Weights of a small GPT-style language model, trained from scratch on English Wikipedia.
Size: 11 layers, width 768, 8 heads of 96 (4 for keys and values), MLP 2048 SwiGLU, vocabulary 8192, 84M parameters.
Architecture: RMSNorm before each block, rotary positions, untied embeddings.
Each number is 50 + 10 x the weight over its row's rms, rounded and kept within 0 to 99. Layers, rows and columns count from 0. The size before them is the row's rms in percent of the matrix's.

# up: layer 3 MLP up, 2048x768, rms 0.0225, rows 1602-1647, columns 192-239
# down: layer 3 MLP down (transposed), 2048x768, rms 0.0221, rows 1602-1647, columns 192-239
# gate: layer 3 MLP gate, 2048x768, rms 0.0232, rows 1603-1648, columns 192-239
up1602 097:56 53 67 35 42 47 63 61 47 68 57 57 63 59 47 59 58 59 66 34 52 54 65 50 41 49 62 62 53 11 42 52 52 67 48 50 37 40 60 53 54 52 60 41 49 48 53 38
down1602 097:47 51 31 47 54 57 57 48 55 40 49 49 42 45 54 56 50 53 39 51 40 47 43 48 58 50 51 55 63 54 57 59 47 40 45 55 57 49 54 54 40 35 37 58 49 38 55 46
gate1603 102:32 53 57 51 45 57 51 42 51 40 52 56 62 69 56 41 59 62 43 59 43 49 44 42 40 35 45 60 59 41 74 49 76 69 31 60 35 63 53 40 62 63 66 67 50 44 51 63
up1603 099:33 65 49 52 50 57 47 53 61 49 47 60 47 71 50 74 54 53 38 43 50 38 40 44 58 42 48 52 58 40 51 55 49 48 55 43 51 44 39 45 46 44 57 35 38 56 43 49
down1603 101:43 58 47 53 56 54 54 29 76 57 51 68 54 71 48 52 38 52 52 45 37 55 52 43 57 54 55 37 55 39 47 42 54 47 22 66 56 68 51 43 49 54 51 55 52 33 63 53
gate1604 098:54 58 58 50 39 58 39 57 68 52 59 41 59 41 41 68 59 63 53 57 46 22 47 50 55 53 52 50 73 48 39 48 56 45 45 67 44 49 61 65 41 68 49 46 40 32 43 37
up1604 100:46 74 53 42 54 60 58 53 56 61 61 34 52 46 47 39 42 46 55 48 42 54 44 29 63 51 64 52 62 63 51 45 57 62 41 46 55 53 60 30 42 59 51 39 52 41 47 48
down1604 100:58 62 41 52 56 57 53 37 54 58 55 38 51 51 49 49 53 50 49 55 61 56 56 22 51 59 46 35 54 49 48 50 44 51 43 42 64 25 34 65 38 56 58 40 64 42 56 42
gate1605 099:62 58 57 47 40 48 70 55 47 43 43 66 62 45 63 38 68 64 40 55 52 57 44 44 38 42 52 53 48 43 64 55 50 52 49 63 53 47 56 37 56 47 48 59 50 33 45 51
up1605 099:57 36 52 47 59 39 55 53 58 50 57 48 41 56 53 41 68 60 53 47 52 54 38 42 57 58 47 26 43 43 29 52 43 63 61 41 49 43 68 39 47 48 64 46 48 47 55 51
down1605 101:47 45 59 53 63 57 74 67 44 62 76 65 49 45 51 59 53 57 46 39 34 61 50 30 71 28 30 41 51 65 53 50 44 59 55 51 67 39 31 39 40 66 37 59 58 48 64 39
gate1606 101:53 36 45 55 48 64 61 46 45 55 18 46 48 43 51 42 38 61 54 57 38 40 50 45 41 52 63 42 61 41 57 40 56 31 43 51 58 44 42 65 51 51 47 45 44 35 53 42
up1606 099:49 42 41 45 41 38 45 54 45 59 61 47 55 76 42 53 41 41 59 71 43 60 43 46 59 34 54 28 45 56 41 38 63 45 46 44 27 59 49 50 38 60 64 63 60 54 54 52
down1606 100:56 47 53 69 37 53 61 61 40 60 54 52 41 51 66 33 42 51 55 48 48 45 66 53 36 42 49 53 50 60 54 70 52 55 28 45 46 49 44 35 49 51 55 44 49 39 29 56
gate1607 096:52 36 53 53 59 58 58 57 56 23 63 55 42 39 38 56 70 37 54 50 45 45 26 47 45 45 64 65 47 36 52 53 33 59 44 60 64 51 53 37 44 30 58 40 55 49 41 40
up1607 098:50 53 56 62 54 72 45 36 52 54 45 38 55 53 41 59 38 50 40 38 59 47 46 36 54 66 55 70 59 41 52 29 48 49 51 34 62 48 51 64 39 63 52 52 61 58 52 57
down1607 098:53 48 35 41 58 63 50 54 47 47 61 55 49 50 52 66 61 37 24 49 56 65 62 33 60 44 53 60 61 43 48 51 54 52 49 56 61 31 43 58 37 41 59 59 54 59 54 45
gate1608 107:51 45 73 45 50 43 82 44 28 52 60 33 54 52 56 47 55 34 33 43 27 59 44 57 49 52 53 47 62 59 38 35 41 48 47 72 44 37 33 48 71 53 59 45 56 55 55 40
up1608 104:57 43 57 59 51 53 63 53 76 64 47 38 28 30 43 50 45 37 31 47 51 65 65 46 81 49 45 57 41 61 58 48 63 35 35 52 56 50 47 42 65 52 42 38 64 42 46 52
down1608 100:59 54 39 52 68 49 68 66 62 44 61 61 51 42 39 59 47 49 30 55 50 57 60 40 41 57 43 63 36 65 46 34 56 55 40 47 47 60 46 43 52 43 51 47 56 42 44 40
gate1609 098:48 48 49 45 50 38 49 49 53 63 68 48 57 44 35 61 72 51 40 64 37 37 54 68 65 55 55 51 57 37 45 72 42 44 69 60 36 42 57 43 64 43 58 42 49 45 57 55
up1609 101:63 52 59 25 44 51 61 56 59 52 51 57 32 41 23 33 49 45 58 49 50 40 47 70 33 49 65 55 38 52 61 37 35 51 55 49 50 54 46 56 35 64 69 41 62 33 58 52
down1609 099:38 51 47 55 63 48 38 56 51 58 46 67 52 44 60 41 46 49 60 40 60 39 33 52 38 36 58 64 64 54 45 47 52 41 54 55 48 40 46 47 66 52 41 42 64 41 43 47
gate1610 100:34 45 60 60 43 34 51 67 59 65 50 58 53 49 62 45 43 44 64 49 41 61 50 54 44 57 35 64 66 45 54 44 51 58 70 63 67 40 51 63 54 51 66 68 62 59 44 41
up1610 099:50 54 49 66 59 46 46 51 36 66 69 47 56 27 57 56 43 53 62 46 55 56 59 56 38 48 52 42 55 35 51 44 32 50 53 67 45 47 46 46 51 62 52 72 40 45 59 56
down1610 101:56 56 48 43 52 55 49 68 66 51 55 45 45 34 52 38 30 49 44 39 59 49 48 40 46 49 51 42 46 46 47 39 47 51 57 35 40 49 39 55 65 62 51 66 59 46 46 24
gate1611 100:64 43 53 51 46 47 43 35 54 77 37 63 34 44 67 61 74 64 68 49 55 43 46 35 47 48 62 62 58 48 38 51 58 43 38 49 40 41 26 68 49 42 53 60 66 50 63 54
up1611 100:41 43 50 51 32 45 43 54 61 43 48 69 43 51 53 48 42 41 63 56 54 44 61 61 50 46 38 53 61 40 42 41 33 42 55 48 43 60 51 66 60 46 55 41 46 35 49 59
down1611 101:42 43 48 45 59 61 51 34 62 48 56 55 74 49 30 58 32 42 31 50 56 58 63 54 48 56 50 51 45 42 61 63 64 75 31 59 53 62 49 49 47 58 46 48 42 39 53 42
gate1612 103:54 37 47 50 47 36 65 52 54 64 54 44 35 56 47 42 36 49 35 43 64 39 48 79 43 49 67 59 52 51 36 55 57 57 30 47 58 54 37 51 67 77 61 51 49 42 51 45
up1612 104:64 58 46 49 50 56 43 49 50 51 52 43 39 52 50 60 53 48 54 42 44 52 60 47 64 53 45 32 35 65 37 51 53 51 56 63 63 46 50 43 48 38 44 40 47 55 38 70
down1612 104:56 56 42 64 39 46 45 55 66 48 36 54 59 51 61 62 58 38 65 31 53 41 59 48 31 49 44 48 45 37 53 59 40 51 55 44 27 59 48 49 52 37 52 37 34 63 35 58
gate1613 098:55 58 49 51 52 65 50 21 50 63 45 61 33 35 33 57 57 69 65 42 50 41 39 59 25 40 33 67 66 64 46 42 69 37 43 46 70 69 58 41 50 56 34 39 69 35 47 51
up1613 100:35 43 41 59 48 49 47 45 39 47 53 57 51 53 64 53 51 60 46 65 34 66 45 48 51 34 59 45 30 58 41 48 49 45 51 47 54 64 38 39 37 37 71 58 53 68 59 45
down1613 100:61 47 55 71 53 45 49 66 40 28 55 39 64 61 49 59 56 30 50 40 38 55 47 46 53 60 26 43 44 35 53 47 51 45 52 43 47 44 47 37 27 44 56 48 38 56 57 43
gate1614 100:50 48 38 41 45 51 62 53 58 36 65 64 26 57 44 24 47 65 45 54 61 64 52 39 42 25 59 58 60 67 46 53 51 40 59 51 47 41 46 46 48 63 40 36 59 46 59 56
up1614 100:64 48 39 38 46 61 56 57 56 51 53 55 48 56 68 66 64 44 44 55 37 45 54 58 59 73 32 42 49 49 59 46 55 63 50 54 68 42 26 56 63 43 55 30 40 57 48 55
down1614 099:58 50 60 57 51 59 56 61 44 29 50 55 64 41 46 48 52 49 48 55 30 57 41 42 38 69 56 33 29 50 54 60 50 45 67 53 33 72 63 51 53 49 59 44 41 53 65 67
gate1615 097:51 37 51 40 52 52 74 50 52 39 37 58 43 58 46 52 48 49 51 45 57 20 42 51 50 50 57 34 44 47 26 48 60 56 42 40 51 48 62 43 54 60 67 46 46 38 51 51
up1615 098:40 40 69 43 60 42 46 65 50 31 45 57 38 54 47 47 54 59 45 51 37 60 32 37 58 55 44 57 54 46 41 44 49 53 49 60 40 51 58 65 47 50 44 54 42 55 49 50
down1615 099:31 43 61 76 50 37 47 59 55 72 47 49 56 44 55 71 48 56 55 33 37 55 35 46 51 56 58 45 47 15 50 64 46 53 41 62 64 64 54 44 58 37 54 52 35 67 46 58
gate1616 097:52 42 43 44 50 37 46 30 39 38 50 51 47 49 48 62 63 64 56 52 32 64 45 60 38 46 50 70 62 61 44 49 59 44 54 52 47 56 44 53 58 63 62 46 51 64 39 51
up1616 098:54 37 57 58 56 36 50 53 53 50 37 38 59 49 59 45 54 30 34 58 56 38 36 74 63 43 66 57 53 48 58 66 55 32 57 60 46 47 59 47 30 42 49 34 56 48 51 61
down1616 098:53 49 30 43 59 49 49 62 49 53 46 48 53 58 42 47 70 44 63 43 51 60 61 47 53 38 52 65 53 42 64 69 46 44 43 47 39 67 60 57 51 57 65 58 59 41 49 51
gate1617 099:54 56 74 41 46 35 66 52 50 38 44 49 46 57 55 62 57 39 53 37 44 44 39 63 34 55 56 52 46 50 55 51 23 34 63 58 51 35 55 53 51 44 38 52 58 48 52 43
up1617 101:38 59 49 48 41 34 40 36 57 55 56 61 71 43 41 69 56 51 28 40 57 47 49 34 40 48 47 63 50 35 51 43 49 51 45 56 41 60 57 54 58 61 59 45 57 61 55 42
down1617 100:41 46 51 64 32 47 51 58 64 58 44 53 45 54 44 60 63 33 52 44 42 45 55 51 48 60 47 52 47 51 47 47 35 53 64 42 56 43 83 44 64 65 53 50 38 65 61 62
gate1618 101:42 28 59 32 45 60 67 44 54 55 53 43 52 44 42 47 53 50 51 53 54 56 53 48 51 58 45 38 56 39 49 62 36 56 58 49 60 51 48 51 36 64 32 38 68 56 54 53
up1618 097:64 26 47 58 60 55 55 41 23 66 52 53 57 56 60 50 51 60 70 51 48 48 68 70 43 38 58 54 45 51 34 53 21 48 57 45 46 50 57 58 47 37 64 48 43 34 46 47
down1618 100:36 56 29 48 54 48 55 52 59 45 64 64 61 63 48 47 50 53 56 52 30 54 45 65 43 42 64 45 39 49 57 39 61 44 47 43 56 58 46 67 23 31 49 61 49 37 49 46
gate1619 101:50 63 48 37 37 59 54 31 39 40 36 51 55 49 56 55 57 46 48 54 52 30 38 48 58 49 49 61 54 62 56 46 56 53 60 55 61 61 30 49 52 51 39 63 44 49 65 48
up1619 099:50 47 61 57 52 62 54 58 39 45 48 52 45 56 56 47 38 57 68 46 37 62 43 64 48 48 31 53 52 36 37 61 55 37 45 58 57 48 56 46 44 37 47 45 47 51 54 51
down1619 101:51 48 51 43 51 42 58 32 55 57 58 43 59 64 60 55 40 57 62 66 46 39 40 45 50 54 54 47 50 32 61 43 51 53 69 54 61 64 48 55 42 35 39 49 53 52 43 65
gate1620 102:43 73 60 65 29 50 56 59 68 41 49 46 34 62 60 55 54 61 54 59 55 43 50 61 40 51 68 49 49 49 63 56 57 32 39 47 55 54 46 40 44 59 58 54 69 56 43 47
up1620 098:51 55 55 61 56 64 55 42 33 41 58 62 64 45 51 53 52 62 48 44 40 59 52 66 49 45 50 49 58 39 75 42 46 42 35 30 65 47 54 57 48 49 40 45 57 50 44 62
down1620 099:56 53 49 51 38 41 49 52 37 46 60 55 31 44 50 39 45 44 48 52 40 65 41 75 64 50 47 39 42 65 73 57 37 53 46 43 60 57 65 58 41 48 60 23 48 64 59 31
gate1621 100:49 40 62 42 36 45 72 51 35 73 59 51 36 49 62 62 40 49 57 36 42 48 45 62 61 60 45 54 54 34 36 50 57 58 40 58 58 55 48 55 65 63 46 53 58 39 48 42
up1621 102:54 48 46 62 50 45 55 42 58 56 59 72 48 38 32 44 45 48 52 51 47 38 60 46 54 44 33 49 44 46 47 39 52 31 45 50 48 32 54 43 39 45 56 57 68 40 31 65
down1621 103:54 49 63 47 54 36 44 47 64 45 51 59 45 56 53 56 61 42 43 43 52 56 44 42 60 54 42 60 55 53 33 41 45 42 40 49 62 55 66 49 44 68 60 43 57 40 62 56
gate1622 100:52 52 41 50 49 45 56 42 52 55 67 44 50 57 44 60 63 43 41 57 44 49 66 43 50 42 63 44 48 35 48 38 43 73 39 51 49 48 48 52 47 41 52 49 46 53 47 35
up1622 102:41 51 50 50 45 37 50 55 55 46 40 51 34 49 59 30 38 58 40 45 55 41 66 52 54 50 47 50 57 77 47 49 58 42 49 52 61 75 44 40 62 44 39 50 51 48 42 43
down1622 101:64 63 44 35 51 46 42 41 45 14 60 47 47 35 57 35 39 37 48 62 45 72 47 59 40 33 61 45 56 46 43 48 37 67 51 61 54 57 34 25 51 72 44 60 52 39 55 60
gate1623 101:33 55 53 32 45 48 64 57 66 34 58 59 56 56 54 35 68 46 31 42 54 44 44 51 52 31 55 56 63 61 23 43 61 50 48 67 49 72 63 58 49 36 44 39 58 50 49 52
up1623 099:43 54 35 52 42 51 50 38 37 44 58 54 43 48 49 42 54 46 53 71 42 43 61 56 37 46 45 56 56 60 57 23 70 50 21 68 57 57 46 69 47 49 45 67 55 58 39 51
down1623 101:54 47 58 50 48 41 47 45 57 45 33 27 34 63 18 51 42 41 76 50 60 50 54 56 63 49 54 42 54 40 55 56 48 50 54 52 52 49 63 52 60 43 57 56 55 43 52 51
gate1624 098:49 60 47 58 32 56 45 49 48 56 54 38 53 49 37 63 55 55 49 42 55 52 52 34 44 47 38 41 38 46 55 33 42 56 63 50 53 64 46 47 57 60 46 38 26 44 55 41
up1624 098:56 53 60 58 40 38 51 51 40 40 64 38 54 61 42 48 38 47 78 53 45 46 68 31 51 41 48 39 46 42 47 54 30 49 49 63 37 46 50 46 50 53 72 60 50 36 60 51
down1624 098:40 71 51 39 48 58 55 28 57 64 52 57 60 46 42 62 42 54 36 52 65 46 52 56 49 44 42 49 56 50 46 50 62 50 33 58 55 57 35 44 53 41 51 46 61 46 48 37
gate1625 095:58 66 53 46 40 52 50 58 48 65 63 54 39 46 69 48 50 57 51 45 46 61 50 42 48 57 57 69 48 65 43 47 62 54 56 48 60 53 51 45 34 60 43 61 51 68 35 41
up1625 100:39 48 57 56 54 44 48 47 38 42 45 61 48 62 42 58 51 54 40 42 44 60 41 38 54 43 43 53 39 32 45 58 33 39 45 52 54 39 43 54 68 61 50 66 40 35 35 42
down1625 100:48 50 48 40 56 45 24 68 55 43 39 49 42 43 61 45 57 63 48 47 50 40 49 51 41 58 49 58 66 55 59 37 65 61 44 58 55 43 52 23 47 44 54 59 53 67 56 29
gate1626 100:44 23 67 68 45 60 66 71 62 44 36 53 63 69 66 49 48 40 39 43 57 25 60 54 64 53 44 49 59 46 47 59 56 58 48 60 40 43 39 63 57 39 67 54 49 41 40 42
up1626 097:44 41 54 45 46 65 52 48 48 50 43 70 54 44 46 52 45 57 59 30 59 42 37 58 64 50 67 36 34 34 62 56 65 63 57 21 47 52 56 41 38 52 47 31 61 65 62 41
down1626 099:45 45 55 45 63 60 60 56 65 36 65 74 48 54 31 56 54 46 37 37 37 42 64 56 54 63 38 41 63 53 45 46 61 42 34 55 54 46 50 47 48 44 28 51 47 53 48 36
gate1627 099:64 46 51 32 56 50 59 53 37 47 42 48 42 51 44 69 59 46 34 25 52 54 53 41 45 37 33 52 51 41 57 56 37 31 54 58 54 48 37 64 61 47 33 47 34 29 59 47
up1627 099:45 50 41 27 69 37 42 48 31 48 46 44 51 72 71 53 50 39 54 57 44 46 46 54 59 41 34 58 51 61 55 74 37 54 42 63 60 60 66 51 55 53 72 72 45 57 49 45
down1627 099:64 55 59 45 51 58 68 60 43 37 39 44 47 35 54 72 44 42 34 47 45 74 55 50 50 54 40 62 61 38 54 57 47 59 69 60 47 45 45 75 67 56 53 53 43 49 51 56
gate1628 093:49 55 54 49 56 64 47 63 56 47 46 57 32 51 54 52 61 37 36 45 46 39 58 67 52 41 62 39 38 45 65 53 32 67 65 52 64 52 65 54 55 56 41 48 44 46 46 45
up1628 095:37 62 63 56 47 48 49 53 54 65 54 46 71 41 50 46 28 38 46 53 45 63 49 48 52 43 57 49 40 45 62 57 47 55 60 39 39 44 42 57 59 52 33 46 67 47 56 51
down1628 096:37 45 53 29 66 47 42 45 59 46 55 50 66 28 50 56 70 56 50 62 56 49 54 31 41 56 52 65 48 44 56 40 35 52 55 36 46 55 58 31 49 48 61 48 63 58 52 57
gate1629 101:37 65 42 22 44 41 40 51 63 67 60 59 42 35 63 57 42 43 45 45 53 44 71 70 43 47 28 47 52 45 57 63 48 66 38 47 44 67 47 53 52 41 55 36 59 46 35 31
up1629 101:60 51 55 58 65 40 49 57 50 55 47 45 66 47 66 51 67 61 42 60 63 47 55 58 67 47 54 52 54 46 43 37 54 62 54 63 55 40 57 32 55 57 50 47 44 43 55 53
down1629 100:52 53 60 25 51 47 42 63 40 42 44 55 41 39 43 53 49 54 38 46 38 53 40 55 50 68 64 53 31 76 41 57 57 39 51 52 52 59 41 51 54 54 28 60 54 60 51 60
gate1630 099:60 32 56 48 52 17 60 37 53 40 48 63 51 38 48 46 44 33 63 55 51 50 28 53 44 41 57 39 58 40 46 60 54 78 61 36 52 52 35 49 39 53 50 45 50 59 53 58
up1630 095:53 55 28 57 66 46 45 29 48 58 63 49 42 34 30 38 64 47 67 49 66 48 48 54 40 48 43 37 35 46 83 61 42 69 64 47 53 59 50 33 51 52 34 60 65 51 54 61
down1630 096:48 46 41 53 54 45 51 65 44 74 64 59 56 43 49 44 72 29 44 33 42 69 42 60 55 50 42 15 51 60 45 53 56 41 41 43 61 69 66 73 62 47 48 49 59 47 42 46
gate1631 105:40 48 55 45 28 48 54 48 69 35 51 45 46 72 54 30 33 30 64 54 31 36 57 63 51 52 44 51 59 60 44 41 47 36 63 56 52 52 41 50 46 54 41 35 37 47 50 37
up1631 107:51 44 54 55 46 52 59 53 48 50 48 62 50 51 52 50 42 46 37 55 50 45 53 55 59 42 56 46 58 58 37 35 38 54 49 38 54 26 47 53 41 41 36 62 48 57 40 47
down1631 104:50 51 55 58 67 56 57 51 39 73 58 70 34 39 45 67 53 63 46 51 65 62 46 41 46 44 42 61 52 58 54 52 39 54 41 38 45 32 64 54 47 55 54 43 31 62 43 68
gate1632 103:54 42 52 53 56 26 50 48 55 46 44 62 40 70 35 45 29 55 33 55 53 22 53 67 65 58 40 53 54 68 59 45 40 55 55 59 41 23 38 51 51 67 60 40 36 38 60 52
up1632 104:56 62 57 62 50 31 47 41 57 50 54 46 48 59 49 47 61 34 33 57 47 72 67 49 48 55 63 61 38 62 32 50 65 58 57 62 48 60 50 64 46 51 50 55 43 48 58 53
down1632 103:50 52 49 61 47 58 59 50 59 47 52 52 55 58 53 45 54 30 45 64 50 56 45 48 27 54 40 48 54 55 48 57 55 43 42 44 56 48 53 41 43 49 58 49 64 64 56 49
gate1633 098:36 46 53 62 48 39 43 55 46 61 45 39 64 57 38 62 55 69 35 49 55 55 61 31 58 26 61 55 63 59 32 54 44 46 47 52 46 46 45 53 46 41 76 36 62 45 53 53
up1633 097:36 65 43 53 59 63 42 61 36 47 44 52 56 53 59 60 37 52 54 53 60 50 61 54 55 48 45 34 50 61 50 58 59 44 40 43 50 57 16 38 54 59 54 51 44 39 63 40
down1633 098:38 61 53 60 83 63 47 50 55 45 61 53 27 27 44 46 56 49 51 52 66 59 29 42 61 38 43 44 59 67 66 42 52 45 49 41 39 49 58 56 42 63 38 18 42 48 38 50
gate1634 095:58 48 55 41 63 61 58 32 37 29 43 51 48 60 45 42 62 41 41 35 24 46 54 54 46 54 44 67 54 48 44 49 66 46 32 70 28 62 60 58 59 55 41 63 40 37 48 50
up1634 098:41 46 51 34 61 51 41 55 59 42 46 47 51 36 55 49 27 37 42 60 45 53 45 49 44 77 48 33 52 62 62 38 60 63 52 50 37 68 52 29 54 49 39 47 41 64 45 54
down1634 097:58 35 53 44 57 46 57 66 55 47 44 49 57 40 46 37 41 56 40 53 68 58 38 50 46 59 66 37 63 50 64 57 52 61 45 55 57 58 33 38 59 74 46 25 57 66 64 52
gate1635 101:58 62 61 59 44 63 42 47 46 47 41 57 59 40 44 46 37 59 41 50 51 56 65 36 38 38 60 45 54 41 57 74 43 52 51 41 54 52 58 47 48 32 41 47 37 33 58 47
up1635 097:50 44 52 40 54 52 48 54 33 60 43 45 31 65 50 58 44 57 50 67 40 66 55 55 38 68 60 44 59 47 58 56 37 30 35 57 62 60 59 42 65 58 60 40 53 46 53 46
down1635 098:64 33 43 51 45 48 58 51 50 44 54 54 57 45 38 64 51 68 42 31 52 69 56 48 59 45 57 63 55 55 45 47 56 31 71 48 59 59 42 42 46 49 69 51 52 56 55 48
gate1636 102:56 54 53 51 59 67 50 45 43 57 55 49 48 55 41 48 45 57 51 36 53 54 40 61 70 72 65 53 40 52 40 60 46 47 56 55 51 41 49 63 50 38 36 57 51 43 53 37
up1636 100:50 49 42 56 62 54 39 56 37 43 56 49 32 64 28 54 46 51 39 54 56 58 70 47 44 47 52 52 49 52 63 41 45 53 50 50 70 62 59 27 51 46 46 52 48 56 59 53
down1636 101:41 52 43 67 45 64 52 56 45 46 47 50 53 58 48 47 51 52 47 54 58 46 37 62 40 33 33 46 53 58 62 47 45 52 53 56 48 51 37 54 43 54 48 44 43 54 69 50
gate1637 101:58 56 51 48 53 65 61 65 54 44 52 60 41 52 50 25 44 53 53 48 67 34 42 30 62 51 51 48 54 52 32 51 49 45 51 41 60 45 55 47 45 51 47 57 57 52 70 37
up1637 100:42 50 44 57 59 45 47 39 64 44 39 38 62 37 41 55 53 45 51 44 70 47 41 54 63 50 37 35 43 51 62 65 55 45 44 69 47 40 58 37 60 30 48 54 68 36 41 66
down1637 101:47 47 57 57 56 46 44 42 54 49 42 30 44 52 46 60 60 39 63 66 35 39 57 57 46 61 34 49 45 33 50 45 60 43 43 38 51 48 38 53 42 33 73 67 59 41 49 60
gate1638 102:41 52 30 44 48 46 46 47 52 29 47 61 51 46 55 65 56 49 50 42 43 61 44 56 66 60 53 49 53 33 59 38 58 66 46 56 62 54 65 53 46 53 44 56 47 46 53 48
up1638 103:45 55 49 31 51 39 51 59 48 65 46 47 54 51 45 56 53 55 51 53 61 34 54 51 42 37 50 60 57 42 38 53 45 57 53 47 57 41 65 52 29 56 53 66 42 42 54 45
down1638 102:65 45 52 44 45 49 48 67 64 50 50 49 51 55 50 61 43 57 59 54 54 47 63 29 36 69 44 64 26 71 40 50 40 59 63 44 51 44 51 51 42 57 39 69 44 65 50 66
gate1639 103:65 47 68 39 50 46 53 60 54 56 64 37 49 46 63 65 65 45 59 49 57 39 46 37 65 56 20 58 54 45 38 30 43 68 57 45 53 50 51 50 57 40 41 30 68 48 43 56
up1639 101:60 58 55 51 54 44 47 40 44 35 50 49 53 44 35 48 51 58 46 48 74 38 60 55 61 38 55 56 42 40 41 53 51 59 44 43 53 46 35 60 35 50 49 49 55 62 42 51
down1639 102:72 50 56 43 47 55 45 45 55 65 64 47 48 45 67 40 50 58 34 58 39 65 44 57 56 56 47 44 70 51 38 61 43 45 45 32 44 63 47 38 46 58 42 62 34 60 44 58
gate1640 100:63 72 59 50 57 55 55 38 61 56 50 49 66 33 40 57 45 45 36 48 47 33 50 49 73 47 42 28 58 39 44 47 68 55 39 58 40 50 62 42 61 54 43 59 54 49 61 53
up1640 103:55 43 39 57 58 49 50 38 49 28 48 51 41 51 43 37 62 47 55 77 46 37 47 56 40 45 46 49 36 50 51 30 54 60 62 44 40 53 52 33 64 76 44 44 40 50 44 45
down1640 101:53 38 51 44 55 47 61 52 44 40 46 61 60 58 55 37 57 52 56 49 41 38 33 71 38 37 39 55 36 44 51 45 44 45 35 63 40 48 48 66 51 40 58 49 40 58 42 47
gate1641 101:38 49 52 51 34 53 49 44 51 48 50 55 36 61 54 41 43 45 70 49 45 58 31 55 50 39 35 60 33 53 58 24 76 66 55 45 44 48 34 61 33 58 40 56 29 53 48 47
up1641 102:53 51 46 49 57 62 55 38 51 58 59 54 49 44 52 46 47 59 40 46 37 42 68 49 62 46 46 38 56 41 60 58 50 35 47 70 53 59 49 53 60 44 64 58 62 52 43 55
down1641 102:59 63 39 62 66 45 56 41 28 62 57 46 61 46 49 51 45 62 64 59 48 56 60 64 46 54 64 49 22 45 53 35 35 47 52 66 51 63 61 40 57 57 47 72 42 57 36 38
gate1642 099:43 33 65 43 41 50 56 58 53 39 44 42 48 65 65 42 61 40 55 43 28 52 40 46 55 55 56 46 42 45 34 41 49 48 44 78 27 45 46 52 54 36 78 43 44 47 48 72
up1642 097:46 40 51 51 51 35 55 62 47 35 53 45 54 80 51 55 61 56 41 50 35 63 42 37 51 42 60 74 49 55 52 53 55 55 52 59 31 49 52 47 43 42 56 58 46 75 60 57
down1642 098:47 45 54 50 46 68 55 30 44 22 51 55 53 53 39 50 32 61 61 57 33 53 35 56 55 44 41 42 42 65 45 54 57 56 47 55 40 49 38 45 49 40 49 60 40 49 45 52
gate1643 099:32 71 37 47 65 62 43 57 52 51 57 53 43 50 53 41 54 44 36 56 45 47 63 50 53 66 59 56 52 53 57 49 33 51 53 56 64 34 40 57 40 56 52 42 52 55 53 76
up1643 100:59 53 48 45 42 55 46 44 65 64 52 45 42 70 64 45 55 47 45 41 37 50 58 50 55 56 47 65 45 63 64 38 45 42 66 41 66 51 57 40 58 53 50 62 68 35 49 54
down1643 100:61 46 45 38 42 43 57 24 46 50 41 63 33 55 62 48 59 31 51 31 50 35 45 40 62 32 65 57 68 55 60 53 39 51 52 57 42 45 42 47 66 37 34 53 68 52 47 40
gate1644 101:47 54 54 38 34 44 60 45 65 57 61 44 50 41 39 49 60 43 46 36 47 45 40 51 50 39 52 61 39 42 41 50 50 58 44 54 53 64 52 51 57 46 57 64 54 55 55 63
up1644 100:62 55 53 52 50 50 41 67 53 59 54 60 48 49 55 50 70 58 48 62 64 55 62 50 65 61 53 59 57 59 44 50 40 52 52 34 46 42 57 43 54 63 46 35 50 57 54 58
down1644 102:46 66 51 49 52 45 50 50 33 44 53 53 57 33 51 49 28 49 39 48 63 53 53 48 53 40 64 51 47 59 81 42 40 56 53 68 56 41 32 46 54 43 43 54 53 41 50 66
gate1645 099:44 49 37 50 40 41 57 54 41 58 40 56 63 41 60 46 67 48 47 39 52 48 34 60 48 67 55 51 63 44 48 42 56 45 54 65 39 43 46 43 65 49 53 41 39 60 54 59
up1645 099:57 56 50 73 38 41 59 55 61 47 58 49 52 59 42 32 23 57 53 46 46 55 66 38 63 53 49 44 46 71 52 58 54 41 36 44 33 48 44 50 46 46 41 62 69 42 50 61
down1645 100:60 45 47 59 43 38 53 47 45 48 59 34 54 51 40 73 75 31 42 60 50 46 63 42 41 52 46 58 38 53 63 33 64 60 42 48 61 49 44 49 32 50 44 47 54 47 51 49
gate1646 101:58 48 42 69 49 69 42 44 47 47 45 73 41 45 50 48 43 52 46 33 46 70 55 48 46 49 60 54 55 43 70 39 45 54 40 53 62 44 31 50 44 52 34 64 43 51 49 44
up1646 099:52 53 51 56 43 57 65 49 49 44 58 45 53 47 47 54 49 52 51 52 54 46 52 45 56 46 48 41 60 57 45 53 59 34 43 45 53 38 55 47 41 59 52 46 51 46 49 50
down1646 095:45 40 56 43 38 52 63 49 38 48 68 61 51 36 59 79 34 49 61 49 58 48 61 27 48 57 56 58 50 39 66 51 53 39 37 46 46 45 53 37 32 59 44 71 47 45 45 48
gate1647 099:48 20 44 46 54 33 59 44 48 43 55 50 39 70 35 34 44 50 74 58 35 30 49 62 46 35 54 42 54 54 43 53 39 67 57 58 41 36 46 55 49 38 57 48 54 43 43 58
up1647 104:67 49 55 49 46 43 57 60 65 38 45 57 49 53 61 71 56 69 61 37 43 46 60 43 44 55 38 53 51 48 56 54 54 65 66 43 38 45 45 39 53 42 53 35 53 52 55 56
down1647 101:78 60 67 52 32 47 49 61 26 43 59 36 40 54 59 44 35 64 62 75 36 66 37 50 44 54 51 55 62 41 42 52 58 69 56 47 62 62 61 37 33 52 68 68 44 46 29 53
gate1648 104:51 45 78 53 43 63 70 50 40 69 50 46 54 55 33 49 49 71 44 45 47 40 35 54 59 48 51 54 51 34 43 44 45 63 37 32 53 37 49 66 48 70 59 33 50 60 50 55